{
  "norm": "rmsnorm",
  "lr_mult_down": 1.5,
  "beta1": 0.93,
  "batch_tokens": [16384, 32768, 49152]
}
Each number is 500 + 25 x the weight over its row's rms, rounded and kept within 0 to 999. Layers, rows and columns count from 0. Numbers have three digits each. The size before them is the row's rms in percent of the matrix's.

# layer 12 MLP up, 704x256, rms 0.154, rows 638-674, columns 128-255
093:505501500510562506501493520434529455551508532476509482483471493499537501527495576513475435474537524507446506523503525492499505466535468517509485492497471502492457525524551509495513500503497502494505477471511498528503526492543521497515458512532517468522520522491476487530513500477547513470484539490493460489554505440457541475560501503526525465488505475482524543511532486504509500484527
097:511510517487525495509457451529530492579515529536493503459506534490518493524540483478499515498483509525466497495524516521513483524445514485513520447482454488505512515474510506499497491509525500533532496499521497459465513512525509477474485465488502533490491460523512479437505484506565534538527493532514462516524505479505561492516489560513521514507479483532476460521528497489504491471488
107:530517511505485490511524522517489490501489473483479465481551435483438526481489514487450527507475524466518504509477467472483483507516516511467433499494484540467511489462520547475489506491464497480518484495520492511493504482489511482522477495496518557486543484525559524497487488454525485463497510548516498513469504507472516530516492509466493556543505532552482518571504518543485540496490
096:462487443579511519496527512455473517444510527462488494502508480465503425516514505462489488486547522479481512456544501507495478510463462460463498513521544516502517505504496468509516495557517490528451512460500520483449540531471499501454467480485524471460502464516486505503500540512490502513452471503488525519475464433505532538523537479487484483441460525538532537489504497511526511481485
099:515505541562486508488479494465502537471501512507499558496495528548501481542482516475526494495550539466522535507479489518469500538497504486464486482467494482472454488494502514491510438513473518459533523512461498507490503551501433471511479456493494528500507491505482494509455495499441507503511526481483497497511516456477537487523528492503497510464471482440487485494537468463545486566494
095:524496503515532509484488471501475502505480484543506456465502512485518530494462513477472511557512484513442491502463486515546446451502501492476511496515532497533506483485525485457439506507476471488490513482479467512495511526489543509501451466515514490479486516456503483495504477520474486512474519478435505496442517515510525510487480528516475508516499519506509488523468472468501541515507
110:534502536515474480496489528495484460508471501528486523521496441513495490503463482489481511505523470499429506487476494512528460469493499517488503517497526500494463463478511451530479521475443511538447512519478482513493496509467469477476489496491520531504504504504492545540508502534488520505509470529477497550496518497500522513473524476502492487459479522512435507507492559557497505519503
096:491466512497521466476521508458528487494455501463553504509474497473477488504545541487430511513490523528508540517522507490496508493504535492518511495513545506472532512467507490513466459485506490458514514509544492516509513498493560490510519491515505499480520514498472502522480478496470491531529513507507500473452444451493484495498501463472499421500494527497476512478508504436446476538525
104:472530453512531478507471486509481513513499502508515525519525461471455492465521543509494500486482495495486479504540519490472490473540508502466514475520502505496495476469505499531489504536525498547478524517527518542516488472540469508532483524522468460520521481538510520503495501439503479528463470478478464513507455489553524496500506489505504483503472506482565532499541463473522480504527
100:495502492489515526503450477486502494496532496461521518548474464500516483443488522508488528462460480466486480468489487538517490558546502531496496492500479511501520525431468481499482511493503465500457527538501508497505474539500509510460508492486521467467470487480475481539460485486481503496502496516517473511516515518518536531500513526554472494531502546514512544504502490480514519482481
100:477477493483512497507526497516512513494520484534528477542497471481493463520500490518507493462527524476506471490496529527513564477525491481504486465459507474525517497498494492508529503525470498500483497489528468488498498426486509496426545515516509552483474504501516492469452462488487473507489518453501507481470485471490541494506480589465480568513529489462496539495505511475541521565504
102:486503497545487457485494504502518493461530490481540509482540528461496490514507503514495501488485548491487498569516515551505502554501514514460513503489529504497513512507504514509511508493499475529452455527509511483502507535481515513476474505545454514497458506512484529498485484515527512533515517532463496492505518583506517495495524502483490503480470509538505491524456524516457485493499
091:524492519522517473505488438543518504515487515473434507500502550511516514523564475491499496491497524502478493567473516442466502466460507484531500515495488515520509464548509521477515539519496529452441512485491500477482482509486514484515555479485476525524521511460532531546490512504439549478517513516514481518472511492524486500532484488477505546503478506512478467532509490516495485494473
059:447486513492483507529521456493524489522469500498462481449511490534512487489514560522463508511455497531461486454422468501476511510551462544529485524494494479512532459482512528479437510499460565516489469496545523511545499508516525514515510488498495507526499486478441512500526491466508509501481498518483514510499495486449450489498473485530526516470540486472475498515528485511539508491496
107:482528515503468468489498450554526532524497498528504476506449465458494503497475520509526546535485493504484532520490518453519479514519550491494449494506471492505499554508490536507487498499455513549512493556487482549436517525494477513513474500515505535471483465504511513551499524510491505460511506504541484466484541459495447506513505512497465523481477534527503477429487503482510533520454
072:473493469444553457509541504493550492544515516507525478523520497482504493498513461487503449468488523522491470484450469501511501477529511519480479526495530485497527496466441507483471487521492481449514537458500500499480494486460482482471476490503506508473481538517527503494457513487436461540460496477562496524510439542469552496494474478480497461454490489493424560541449494483494507455516
089:459536487536480473506498472516497487442481476484466494472505475521509503463488521501473551487465504496490500521494467473542521500480480474512489526480503495538534524520514505516471526536506532501527523501485496492478519497512474528526482473494533518523526440514532482511531515477508493473482469521514494507537527505480456487521528494488518554509514464496494464481509487532554490528517
096:513502533549475515483506541497483485483468514512499538556535548540512476490475564450539558502490482555521499486513485460496487497504525495478512499493507477504506472499486499480482538531523521503521482512495511482526520519526535525517471522529507485491512500524464519480516489505503495486482453454504544526489544453495534447503499473516511487540531506493514523513472479527490527540486
104:475541502509516518487504513487479480489494479505473518469437497494523490517506498489467486494518492489491512489493506487511484532485499504507501483515485513510560481536495483489461545568540480537498488505502491508494570451493499484515512515484516490480522560443442515496519475517521564454501512496443502539492539461493501515537492467529434482498490461517524522498502443529475453483538
100:504532525461494547481524494521495513490514499493542499484488503506524509504506452484455478479470499528497487537430483482470532524481479468529498459490546505447528487495528456492533482529536463520545484526474489476465503498516517493517492497520471512533487483519482460436507486506466487508479472496502524468521509487475491526477513497448493512542498504512488501480485476568518436489494
104:523535533468493510512499492525500494525485511511537487523508495427513506466526447519507477491532514509516470472530537479523485478525517474497510548479494490522501493523509507483503490474477481504528512561475479457542466449476463477550495509501530479518487534491491492537571476503482497475496502520476515502507525461488520506487520486514500530542515504508518492499550528480562517538527
101:530518504499507498512524509486474442546541478498485495476554460554519505509501519482529482539489505535484457523503507490511476475547488487509478513498476423497509518467492505510503552487488534460460500512516507516495513497488515504497469488521531531480476501492498477498476504505517492475488446471464485502542527496476477512497532544524514531487532503450467525502527488468516483519523
102:507533499488507450511486512517506520509531532506483489519500536504492492549502541524478553513491518516559515516489533419489482467494500509482598463512495552505535504515535503512488502494491477473498489491532482488490509499545537494497496460497505505447488520483491510504460508511479531487509501505467503528494508472507496497496498520510519478525481484444504468504504517502511474477505
101:451441525493480570519502492510481519512483531511485519458430500474515530447496506500490467468520530490492535509490515558513461555510491472515510525526499503457451533526456516516473486483519514497459543500519486481492483486491502499523466483522458521489494522535534456540516493479479471516522499463486520525518528505454540486525499482476483501463471506504496517481523498516498511527475
086:518494537515488528487472530501476497538481501507508470505494511530468534510534528513479489537489521544491486510512450467490510540510462492465492475474453440481481507495467514490541492510516516533568526520515494484543527499509521500488527533518536452482515477484468534496537461493517520482496520458470497470504469551506502503533500499518461470507563500514459521495466475483491477534532
104:494518526452507538512507513562518471452516542486487446504537490490522546512458509508487515541472491528513509518536464511512536534554513475481494447502504538485504506478468494505511531526531498472509503490512515475490513523522507468503510450508476539480505537515483479449502480510478581469506498497458493485494561455470496477506522515480482508489516480501441491496515528533521539497522
104:499510503478521471496549511551558531469440479491485505524463467487489486514514527532492510501492544465499503485508489504519514518486468498506469497491463495493451500441469476539500490490477544497487538545496491493532506473494520475529495487481522503487498489488468522504537525487538520498470528487541460530442509477543494536486512492476523489471500492461470483485473500512521525481482
103:472475474502519524468527520499490487473493464472523553529494527468470487512515498499496516511495479512476493456526491506506491481461500483473494490477513497507477543462490525485499550524511488524508527458510473540470491503464509458518484490487476509473498499509515516530505504530516479488498507519511491532484491475478520510503503488476530533480505481482537487470528534442557521457527
090:505503501460503519537497481499485513496538505505476482534562497487489536458529562516526501505468523556477515455544435491493511487536490515489469494440536484505490500497415492492475505475511502488520510511533543505502477524490494471489492507502531537519487530511477491482504524471506508552508515505511502536551472480497513541489506506477421459491473510484528518522536504522513454485461
102:477486434497492456484513466510482462490506525502520545476462488531492495541474514499465485477456527559495507574489437501536494511492458474499495541474508468449528495482553495502491487525517464506478448487469505447479539459543488448470509493499503493498509487473523548493493542495521526531504486509532469525539492456514491469505516493461523485488570507470471520494494534509491482490482
072:458500517498515493499545491483475522430475492478522482507487518487485486504511532510522531524548485477494499480510471510533563512498517522498548510480492511497529474511538515510476468517515541494493495487501524524481530502474457466439476503541492539553512442519525491516506517516483472485479494546505542475537462504489514539528471465593519524484498507496495486511500492487471507472476
097:525522521507484474486530530512487524453503464501532534438483472506487506505495515476513492497546515513532489514510443485486495476461479495514569453499518514479497498490553487504483514508489504528459553508552493524519519469508517483440520490511472462543523499517513514482542480482511487505529509533460492476493517529501504444524549495503509498515511482500550494556505488486544523528500
099:508533484572517482528494516483516471461514509509483525522471525506495492483489459504484502520488496546509487509510495445478489535513454495497480472518487451519514526433500468505502518513485488455498522520468496474505494522512455495509535502510526513536540486446481503547467471504505473448525495506440465504480501491501480484528505487525508493492488468484483479526483497486499533531521
097:488496495542485534473501521532482483489511545499528468468455500479572497517482518489515490504478513470509485489517455519488481527491523514461486519496479488430471510521456511473511529526453498544534484506503515505536499480537506466510486469520493511427482532502508534479505475449504538492520519526532477512500451499551504514541479521524499495475463508471480482469478512499509504497437
098:480466553480475479506479503512528506489519480499458492464518524517526450521521487536498469483518484500497498454477514489447515443497444520501527502498492495501500458474489485421453469500502509501495467476496537484484480540474484473529532558485473481538550534485474504525490558507541531506521495499480507505509521524531572523515524475516491491502478539530507481532489501499487524478523
096:496534483490480435460535495508527476474516495512487501481496537521503533482480482504435470527501512495511492494516521509498490485497497503544481464518531511500501513468461513499512488469533474451525516496530536517519480526503486460503465464515528465470495460501489482521555486474506536510501506495436511522487535501522475528537518458507495512512480528503500518499508547520509546485489
099:471503570535520532471496485483497508475519507477525513472474507505472503474507488501492495543494496517476493486494500504491508509486541501562493564525499558515528486534508465482492495541502486484524537491446465459492476460510481525472506500524531510490530516540523514521482506552482468500554503477494469452531498495524488513494509504513491488493485471527507494498465494524487454489464
# layer 12 MLP down (transposed), 704x256, rms 0.138, rows 638-673, columns 128-255
115:450502485487482561471495462453492519564527473481483504467497558485491503515485498523505458500480509552527513472479473507540519480496466460507493468492554561515484539549482503530513487511473506485514531517496482485519482501490497499516531499496540460524502490498502494517476502486491460467501495502499512485500506494487483481495515477518456537513486504490534498485508496486513502485547
096:498514501509474510484495507515468451552476468560478474497516500480495503502483484550527522512490513501535562471524498519503537478494477518492515483472491503522490531484455529499501501491513478511478476527496478463488509484537514494503498491549505493502520509511487483535504493479528532520476522470513522459512538496480584503468561478525471524502457510505465513509502499513521495518486
101:487519507499501523482547504479495505509500521490455519462508524497503516489509526461508489528475507519502486484469531468505534450484511515522479542505522503514480553500543485487509478508517440463501519439481517465484482504508486547508490483501522494560515519480484486524469514491539495473493510448462524523501479512506491535536519500448454522488542540452497468498518453474488470507483
099:524540442475477528485505477492474490517484477562495533483461554517472481506499498522518468495506491499505522544501495455469506425484497477480538517509546470511523539458541490498510502520437521511456515464495510465525524484484509512474511501545486567465479523486470465533462496485482491491488483459513496499474497471509497531510511498508530522500493505510508477472508443505537479500540
100:526529497504484510535474505504502544499512532499470486496514482543439452531482518490527458522522423486499522494472513474487509492472513498498456532529529489492499517473492497486466511506482480507503550556451530505497522511494465502457516480498563493505521482540514560483427551502495524469478512482495522507511501496482442496532529524481493479499502477511426476517509488472520518485472
094:528494494494510523380442492519530504514501542531492514429499555466551493489466482525497455523511499484462509482506503539532481477512516504509492543498470468502504520490520534489491484494520488551511494492511492507491517510496490483469500505504503537466481502466505490460511506489496507498441478482509484493489501519497540504508521494490501506446504487496518500546523469475558511486502
110:513490522518485469426483503498504494513487482504475521513505508475552522514481488473492493507527497526450509503472506531504477496532489494552487530480476503494554493537513486541516510477481524522497461488490495462489558526495469515491490538495500456517516509473523481517506505492480496524536465479498502498501491511495455476493499500513461515497473505491533522522485502497510513478536
096:509527495502506496526511489512512504502473518516513495512492494503480489471511503501513529528479490490509517522516461460517504499516521496479533488497526511520472496528545490485543466543491485492517495528492507519474521516471459524567484510549501498479481481483491497511491478531533482476503513494517490525493544455497504531476530489528522490529480489486503466514515487519478476494501
101:505537524491496479491507499497485512489477505487487465528540541478457502446539449498515485462501491501494485505465468460487477513507491509508460499498474465481504524492488495496462456513473520537540524496517480527498474480479537494531494521532477516487501492486491498477468463521501513498516518503474468452556470513530502487503542492484531513495491541509528482513555519516550505509534
095:532492482509462521545521516466512550518512494484507559457471493466537495494480509507491487491441523508509447509545491564550462460522509522531496515507500523509507496500511516537497490563454477511473509529530489501506512469527500494481528528474531530480519497478508505523538480522502522518519510520482474460482479510510493484473473489542511546491501534551485519520462536519543488495495
094:410456513484467517485488532491534488530493527441482536517479524479436523528507483494486487492480474523542525481463510476501511510510461480474511511527520476504516495527527497518471534475510498485508532482467517498513484497447495495514478482466468466531527487514456507527539488481530527513526477491457457498509482471488476478486472478503523528522500504515472488516519482458554486530507
095:511510486474498543520516502537500497463485487492521466499464559492521489512524458516509536505461466514492519504525533513520452530521459457507491518524463530486515556482480478496537499488495533493508445483479478510509492536508442486513538501488490466493530501475442463500495504540509498466507492507503499526468475559532512519497508493549493502517434528508482506509514501495536523525501
098:537497490500526503608470493518503517507498514502499469542507470491469512504504511496493502467479477474473511528516514512491467503469534555505500512503533499498478454522467485502493493505537559495467501515519515457479477468494533493540552516517478449485495477508520530463508526477506549499475554509472541514479501519541486489502505462520533506495526525514527488483514515518485467566482
097:486488518501493487556490486521525484518526542466450511499504505518532453510472495510469513496540500506478460485493487502507509503512474516507489460491520461531503502487527507516478483495526532472509495537483513479539500498497516510479478509494467534505506528516500499507522477510499502506512498495489489530478503477515527500470465502471506511473458523503465495493482490493460529455490
104:505515482443486489398487466492496492508499505497464534489451500511507502521510501528503491514498544507505514506520504500467478435485526446465525443503527482505523467474487504508450497493513485513456506517487473487451516487520507479514519514470496511475533487495452489470550524526514483529465499496517484523486463484521480482536462507486491481528491509485498522516532504499474489481560
107:487491501552521513488481506490500459523493494455467493457480448501392571530474538526501523534512477541524474539476512514520511486526472513518537480459501484514489478498504474491521522505513512513546503558501508522506517548490523512501533517462493499512486488456479508535526473496561476526476483536510478493517498485522464501502461450450513459466448522479488495523510431468483495508484
099:525483524438490498444486500506469476429513498449507439484472474490484452483475495532474560501508491482504479494484477508500469490538472519517524450519496497517483501513556471529531509498509478488505494520502489515483509546498553519466528497527502497506534456472505513498483461522536540486478520497471529498495529539543497501489509518485481489516468539488519562508479459474533477539499
105:466463525490483497524499466526523516483485507527504508498526555505493503526480497501499478509495494458527504473533556456499508541473480477509502514495458495510503489476494488548484489525543480527517501454530476491502462483532480468502504444524472489533527465541513474515495519494524506511529456525458493493468426512511493485501504473506505487481527548475491482450530506495483486494507
107:544510477495480549582510525516541537494495472462516491521484523518489510510542467500517459482499539471518510513499494531518516513462532483496506503525497523497508527461485527505484454493553483480530526524517533512483454511514465498464467511498448504539499477464489481522550557506498485473473464507506479510491489491502509475496474456481472493524534493505510502449545471523480477474490
095:466512540506484499518540531507480477492503463512513500521433522500506454519465496493480489489493479580456537495505539479503505516496462518527478491503512540486499512549504502467447471453486490505517480546494476499515487492502493497471491490458472547492514501497527510462454489503520462453548519486506509524517511473533467499524488477459500503503450509485514508517476498503526529547509
117:493527451491541529492508489477492521508495478516502450508469520494506520511482526501526522469493473548505491494516474480484491568453517495452544525516527519464505501549514478481508516522528538543504519513499453481479544447494510525492477501504519490550492481549500499478532520483465505514468467520530495498526490522488502502499483463535514477476501502511478485496492520464508505569466
101:528504484483491505419485515497480533510508519475559475478464508497515480482531451503503502504498484538468494517486522536491509506474526512466533515460582509490467475536504505456522483498483514545529495517498493528517481492515512501540509482494490520477524474491508475489512522510520477461444498507452524519544484502516508530481525475486502507507534488451557446487519478505499557488495
100:502503489483531499512510520493515522500523516439493517529525493483496530533504537475520483457497571472502478449545531502507476473535537508527523451508503530496543471503503506537483469484502488555506514494507505471523469494482526504501495485517490516443498552449485522506459507458496509512459494534472500485479532502484513528487465515538501494503505545488502443511505499488503528490463
094:493532518438514477500540466484514511486492466575523495488456498485488525496542503458500467489488459512506528461521486510494512488494539535472464515490456476493498554531527428472442497502514494524494478504482485498460509546462508528503496487504461495473511517495471509439501543483473471541517483501525478512521508502501548501482473523522478513534516507524508484493472505500502460522528
097:484526494536512507436515503516463496478457543490515486511488447554460434508526508494474461480504486481491482507478524491520496488521432513558521472513533502542514508534491500528509541486528529513489510475514530480492484469499483513522510558480539484453506531542537524529501503481515500488506492488505508522511529463457505458526497480483513530454505507530505518514540521545512525490488
101:465514457530520510492525500516458510495524507505481445551445517444407487555473544481540484509502508476468505514503553504548482499513527499498533495535475514503523504512446538528484476495495486486471507511436511498486508499516508501494499497530490497509487505475506480531484539463517480504536514511494451513477562473493543513493475484524494533489501523446463501510491480495467486502509
101:508493543501495495498496523507553541502486467526505497501515457511501511465485485512467528458446520510514485532512515520504482532460509514537550536482512500508496523517468488490494530521502532490494466495509494512472506512522563501496504541513522541515510477491537523497502520509494535515507511494462524548490515515469489511554495536502468494463495470423463519502564457464506522515483
103:542510493496493513438504573526503493545499521511459540497565501543494514537487511474494493465521516512495509515479482502484490546536474476502495534480493489497526518546503498484505545501508545567514497496511473492495446491536520519471466486507492492493497514511449507477527469519532518492465507448483510477488522476454540480489513497532486488508516514552471495467512487500509525489528
105:507512538519491530420495504520517460491527485480487515493517475530380504515532523498519494466492510481473491499559510520474506515501494488537488448506497504474511562503499500562490469441545519501499482493526511538538478477490543478500497479495472509515515473492501456508493441510510477555527479530517465544513555513483500534549486456489496505501489467475466521528462508482570501492478
103:513492480479471483538479487489535565499486511486506472501502484535462524502474473502526523513564508545528495533485462513487506517473519523493504471474520455502513485483564489514505507520519487477451485517476530485542503504527474495500556537452492484519506515497505492485517518496500521499493511528545476523500495519537525441499456487480510542492491521485490467551522468492484476529484
091:499465500457482462569536514471467467493542496496512528538486521501489505540461461484476491494500483516476495515553550502512545498537518514469507528467497478487474512515520498485501514495502517514518466479528527536499502486489477508539463490527486546518519515448544516516494543526478496511498524465487511497495494493509531467485497507542487517519492474514518498501517484516518498488465
097:505475471499532468511513496459477486491507520480474530483528558517498459518506487479518530496491522494522542492492493471511503491502499472496503493495462472500470484465524498469499486522514549568516516526465499548497509562517513481495525477477469518485469484488507520449471514528515487516554500445524484529495470482471543496489516513493518487498471531510497476482505502472508462509534
099:451479523489506537563509501505449515470508497486557514517477475507523537512490503528511496556517492451477538501549499499524493543495576494484482488483513516510504501486520491476500481451552460482508497481499497543510479529488498510494496479495495523529504492485474494522472508512482489510497494535526491489524487473526515505455454477465457537503555500484511492482539453471491479503477
093:530470468513495514409490530505526520490499559524494534543481479485478530494533490497468496514471491481533513527513518513531460504516465500498485517517522485501518477507488516503497501499532498461462541521504450468542479532482519481494508491507502510509471496493513488532506475474470532498493523502474490466536506541494489486522508511522454482538513523502526550502468475516520501513498
100:498508514484516501566488499510442515457499494524468524469479497499517547482483491466511503476515505454529501490480491486501527544492488474507491532484466488498504490523498488516521487463528529474520549496491427514452533507466523516485509457529514475466483541536549534512530499473540489518478535481481481504514469516539499479476507530495475478476494546479465495510492479551514566512506
096:526494512506447500528513506501520499505543495511484478509483441529512515488492520505527485514533538530485523498482467489490498514531531493505539472498486443524472488469482507498469473531518483502515523540510462472495497499474475502502494497507521512444501487455478522522490507475563460474513496500458428479480516524507441525544450494488473492522491488483450513563499466532529509509511
# layer 12 MLP gate, 704x256, rms 0.142, rows 639-674, columns 128-255
105:484493512522491501512483482534496497510478482499476497480504505475529481528470540504498506519491479495482513521508469470529485463488480495438454466533496460564498469475475516475467509509470514487539519461481485480463461510512542538527460488456502468523479512537493465502518492455491530503515463452478519510490534507478484526527491468497509468495507511531549518486476492513481477502488
099:528492476493520521515477516527508523501491503506496445489525543513540500478516530463550494488500528486494473501495489496434449512497502508471452533474529523516528478488549494506492493505508486498495553467494490558491491450484499472504436486524481511507474475483492473521505511510500472483497483526459476507511542494503509477506489498517543485526504473471491503533512462494482487516432
098:499472497532501498508472519459499517514478514534487525498458496521445485541452522494460495527511487497532452531479481521523483490478484530504490511492491522462469484493529568477490487503510468475486521469512473491499533509524519506484478488509515519518520525454522493456484550521472484490494521490490503513466568518481519498473482527502468513473480482503535476527521457487540491455513
102:511469517454512482508502513544537483445502522526514482495479538550525485485484530471497491506465499473496466476501515458519533495492493475507492461505502463473526522478504505502534441511446473512497447522484465510508539459502463527479542551449541476485496485495455477504530498520536491516495488492506495506500519500506512510513541498491529490514481457531476497524466485507478490457529
102:491535496477485499536519501513529504498499535477526494498503503488493491491551497492465523480493491532466487548530501503542519458458476541534487570465533511499492487505487516509469455450535452504497504446460506521495494495520501546473493502514518537472499468457535509502471535506493563504546527495516489494490533490532499478467499540465497456538506539491427506458501465457508501508471
108:543490505504515493509537475483463462514555501502522460517505491484508523478535501510465490486469519536524478520540490524482518468466489515532493532446512514501496532542508523505530493505511480503522470516553473522500527494476502473478531476497518457476504510469502468490534505461537494470555518493492514477469473529499473478533538509513494505529529474478525510514517532518528496467478
096:509498520462524463524523544528504501497468497509527534476507508485503530479481489458491488504474477476496493517513456494488508478459487530508485484482496495495538478478515458512517484518496524563544458485474535473493537519489510496485483512502502480551484480512553482477525481485542493490475527451510457517488512498513521453532488526523489491518463525511473500464505510518518497527545
106:506488498511509518508527514514480481459516501485493567455502509468460515467524481511524518491472483502488492486490510492497504496472516548494498469503506488507483479437472518499503534513495499469488514521540537536486476536513484534478484511500537527506539522512501528538506484506464525480501495485509496491423498494534534486517499491559526490500516464473498518465539458517523501471535
100:482472477457486539526495511485509483486490477492485423502478497528483501488475523501474524492508554490537501484466511516536525488486508495477502493482549514475463517476507477466483505452485523472494467534497492468497489469511515517537496483480497534508504504495489524499496507528510496466521480513478519487509485495500504496455530502443503494478441511523538476452516540469455508526522
099:482460500501521513505532482481471535504520489483469477484465510484443511513505515488498464473464521506485507486463503487535535471510502463450485511492521463515484529544510475536525458481520472494475545512485506478486547519549509521523531485514465535546548498487541483489501520503476499487482474474491540469486495503511544486475496518551504486512498507477492517482473491482547484521477
097:508518545452517521490467513496520497511523480527493478475479478488513531515509480494496500539513531490541504518494447492460513494500482465519540486498460476484487525524501523499520534536507448487518498486486496519477504516503507507493510477461548478562544491502499468476519534430485520482497519534472468522516539466514487543494458453519490468499484476537504482511527532476485516485491
096:465448480508433517501496534505502516471478456531520503489520501511487498508449529517505490515463456479470499444490527479531512476494534491528504507513446517501522474483479526489549516508468528478568504504497533517473492504517473447506526476493468481500464511506506484469502463508519454494507455467534504466480487459535485465513474518493482488488522501476516532499520486507481503463517
084:455458481502489524517541512482555489492502512500470480534465490538542480482506528527531513474438450539485461481462461526458512511533506533535484492517513460492542528481514529477449504514463528509471470510499516549517507510525509495523472490478480508484480472481455523506529496484503512539464497532473507508472482515449513507520486494545564506513523496489520498503501456519527519512474
104:491538486467482463507483513510517536498504497514547490519475480544510504526493548509503505493536522516486577533490428493490504486520496478488516520492473514474527516469517468510475477448473501513514485510469489464509463501494517498506522502510515496493514489495524493484506492490551460502469495511535473512507520518491475469483557502518515507515533458553519446498487506503494503481492
096:491477437448583489504535499511562536507513527498496474533496502498463486473509481477485468516480514504496465496457485506478506509522482492491492538501537477517511486458472480476509495514478469480507519447528468471501488468476510514453500494493498517465483523501536501505486539517456499518458470445586501479502430538470564536521468482486507487476487491520473526533469501509515437532520
097:522467484481526528497449539473512442483567510465525504469469479486485488525466478519463563513485560522516487530497529444501488517482458501474496534502477486497527514495534497530528546478526535515502471540473500532479517531512497510529501517498481487497488476466500486495535498514491495496483462501504507460519480545497514529531528510521484528513501488519494507518510460506495480476467
093:505477438528487520512528501497499479485514550516497528505549491462512484510501506489529494492536485530504502513513525508486528484496474507451531520487456512526484475538424543488476514482486499444509499469540503535559547486494448478528504501515501469537491458500479510506542505484499499519520474448531506493502511472508566492520527482490536479509539501500477512519528499497530481525492
100:562493464524508521506527470508498507499452485487468480487516521538491521473465498532483479529558459528483521521504496460511502479515491538462497482499454498487477502490507506533461469537480520503479513501497509480504512508481513437494471511506522503496495485525494470487518516524522483496515499499486527530488490507484547517505480503464549488471522503530553484498489503532515540511514
103:510498535519451467494495467499495514466487490506525482486509485457498517519490501472467503512515517492545483481486523495491551511482483501524516524531549479526443476521464521526561488521538495481501497528506496496439525555517504485489490519484500516531471456513567493488489481496506557542477506504500470491504486536489497484522485457548490493509538441475523503517505457517495484526492
109:441430475492568541506497487533519481494493467482491476482548484491473490555465514515531494531489504509477503504499510515481530535517491477465501543546456530518489493519504539508465529542497482460491487464577498506496532518520513487499465522471498521537454503472542499468434573537510486516498446506488518507495467490458517488486466476519486473515482484515480488523541510484467489436528
102:502476509475510506513472490515466525474476529506548486479473462497502515474527487483526505499531503474493518489497540492448520518584531495502516491474533473506457490514503525528479492512458488522475516515544450466495474472498460530542523548500490499466461521511468482491470524461492501523473485532487493476506479522549465502504472486517470494499511511499539475502505517477486518506513
104:500458544502505547526540454496539490488526543527521486458489437529507515475499506503493471497548518475485497472504448505496505524508488437516485505479489502533467503493504525510521487498526445527483498495499524521488527526533488517499530519494514464489512472501491492521538495471499489503498523483511517535506533530519465544509484468527494554457518529517521516540502503503473511523522
097:490493457490517519550490472488499533447454496511506462548478490488510414487476495533495480473511508491494478481493499524504525478533512500507479469503503493512430503498485498531527470503487508499501497522514479489478492494486516500527512508511494513475533485494483485453494504478502505521501518519527527481481460466506475476457523501526518532454522489535492502474510518456510499490522
099:529477525488503516503544505489494463540526488502471467467469552489511564496518483505464461535486527484525450470508451493510490525534485492484485499466429500514478529496482514510490510525522473537532480523507490461531518470496488488454492513517538493476493485475499506494539488528510524488500518485494536499481489532533493483528514487516475443498530492478454518515466490457501480542537
106:464445486495499487504521521486538469501471511509589503539502503477497509451508511484500477528510477521530510478528513499495527501467520486473490506487453459527464463501498494498505477476525515553477508475474525515545495511495492514505504522451522508535520498481525496500488487475477486482508508511534505517487488572459466534468506481502498449506510529520502483503505514486515496457515
102:506490539491513505494457523484509504532473570493541505489489485477549448450487521455514455533496505497513530453498517506528521486518494525491487475508514507496522504533499532496481489498491532526496518486512545539435490517484523530484497484487503510558488520477486532486498513480515508462519537500486481483470527530531553507528501451528471473475539506555470541527526510505492464489507
096:496487504475505507513513505495511469499494485508484499476478513532501514503493474472497516502477493494506532514522497507498513548471535499476476466507534519527546518519508482496460514477510467476531526504494506489453462499519528511508483539505538492486529506524498514485511519505427511483517478520509516493521475480484481508528501460468543520537473483503493527448495539464523522424553
099:487519492454517530531530478475485497498506500510512471542507468500493500466504503519519483516476523483477526489518490484463487469512497509494456520464491507491470539483459485505472510477491486456495499527553534497529485501487502493476524557463479530514543537487488487516479539507487481567551509477496484504537479461495548571541494525512467465487517507432508492489499460503513480515488
106:523479498510523527521457524483496523496477480472480489496473494476532526480476502527482472523471488470472490506504516538474449491557475526492507495468459453570491474526512466515499498500484525514486481496500516507523484491468489530471506512481536536469494481476468493518467469501495454478523541492468536498454521504506523522468456491479527462482496529530518486514505468544512533499513
090:499473493563493455527487480491470485557504501507482525490491495506514536493506483470515499492513489504496482541487501512469435509518516479492494493528497491518484521483460501468537518470458466517501500528526465518533485506531501520523524518470502478439514518489484535500515518487537506523506500472515473523492556496522485473504505533471518517529500456466509505495548525463511484507507
100:526496495503493481512491501528517480502485506527536490512488511455517464509473532480474482485502484510523508457495524523500508530519504518491498524518468490516498510490470486485501528491529519451478531487517505496489482500501517514520495543479508496499494489472486464512513567505574538559552512496526548513531488456495510520511549512499504447489542457518485498503533510529467471481529
100:482457542496474499524509524478531535525488460535517430492464478536525515507467500528531493506519479489524527495502497528475490532495523490538532481475472549486507511496442507455492524531485493503485514543490530470533509489502525519521533550517498487428492514530504473507561518511498508528470535514512501509514475535500451511509528487485466525450472519492561482504524499510521475448487
096:524521487550495514511522487472517547505481500556511481524472476472513505534558564496485479516492482546482473532544510494530441531465522509500516488494488466474513540564445532503484511526491502509506487527465463546541508469522533505512526502463480500504456506454499506511506496500528481463487505503517466469528459519486511500505494512460535504497521521536467511493507494508481540503494
103:484497482527488492510492514484486505485474513493506508514489504483537506522452491510532498491488573468497520510525498497469554493479503486469517478503513513513443512491475468531572508510479493486469516456492482517490490501496520518544492440502485480465517478498520489503504511504465481535535522461517488468474533473517519423518487467523492476495459460530498471477510510512476559496517
101:488472492441527500522473518525505463479476481478512447494474525489491475539464480511523470529518521507460503477482505492546524510519474523478514496533530506464519492529474490489483487563510528524486532450514539486526510494579470459504502526516462505520516544481501523498490509516458471481474518490492521520539534481488497511469502476504478508521471489459494507521492526506485473525548
100:497518558497538519495541522499507496494514515518499489502489492494474504478493478500499497516481489494526499514511495494518521468487496511520514525517499525505469505493496484505451479506453474505490509511463472480555464489475472531510447449500510515501491439517485478466475535461503472512492496516452524564529479505500503489450462544477528488494559446516532427485517516485557488474473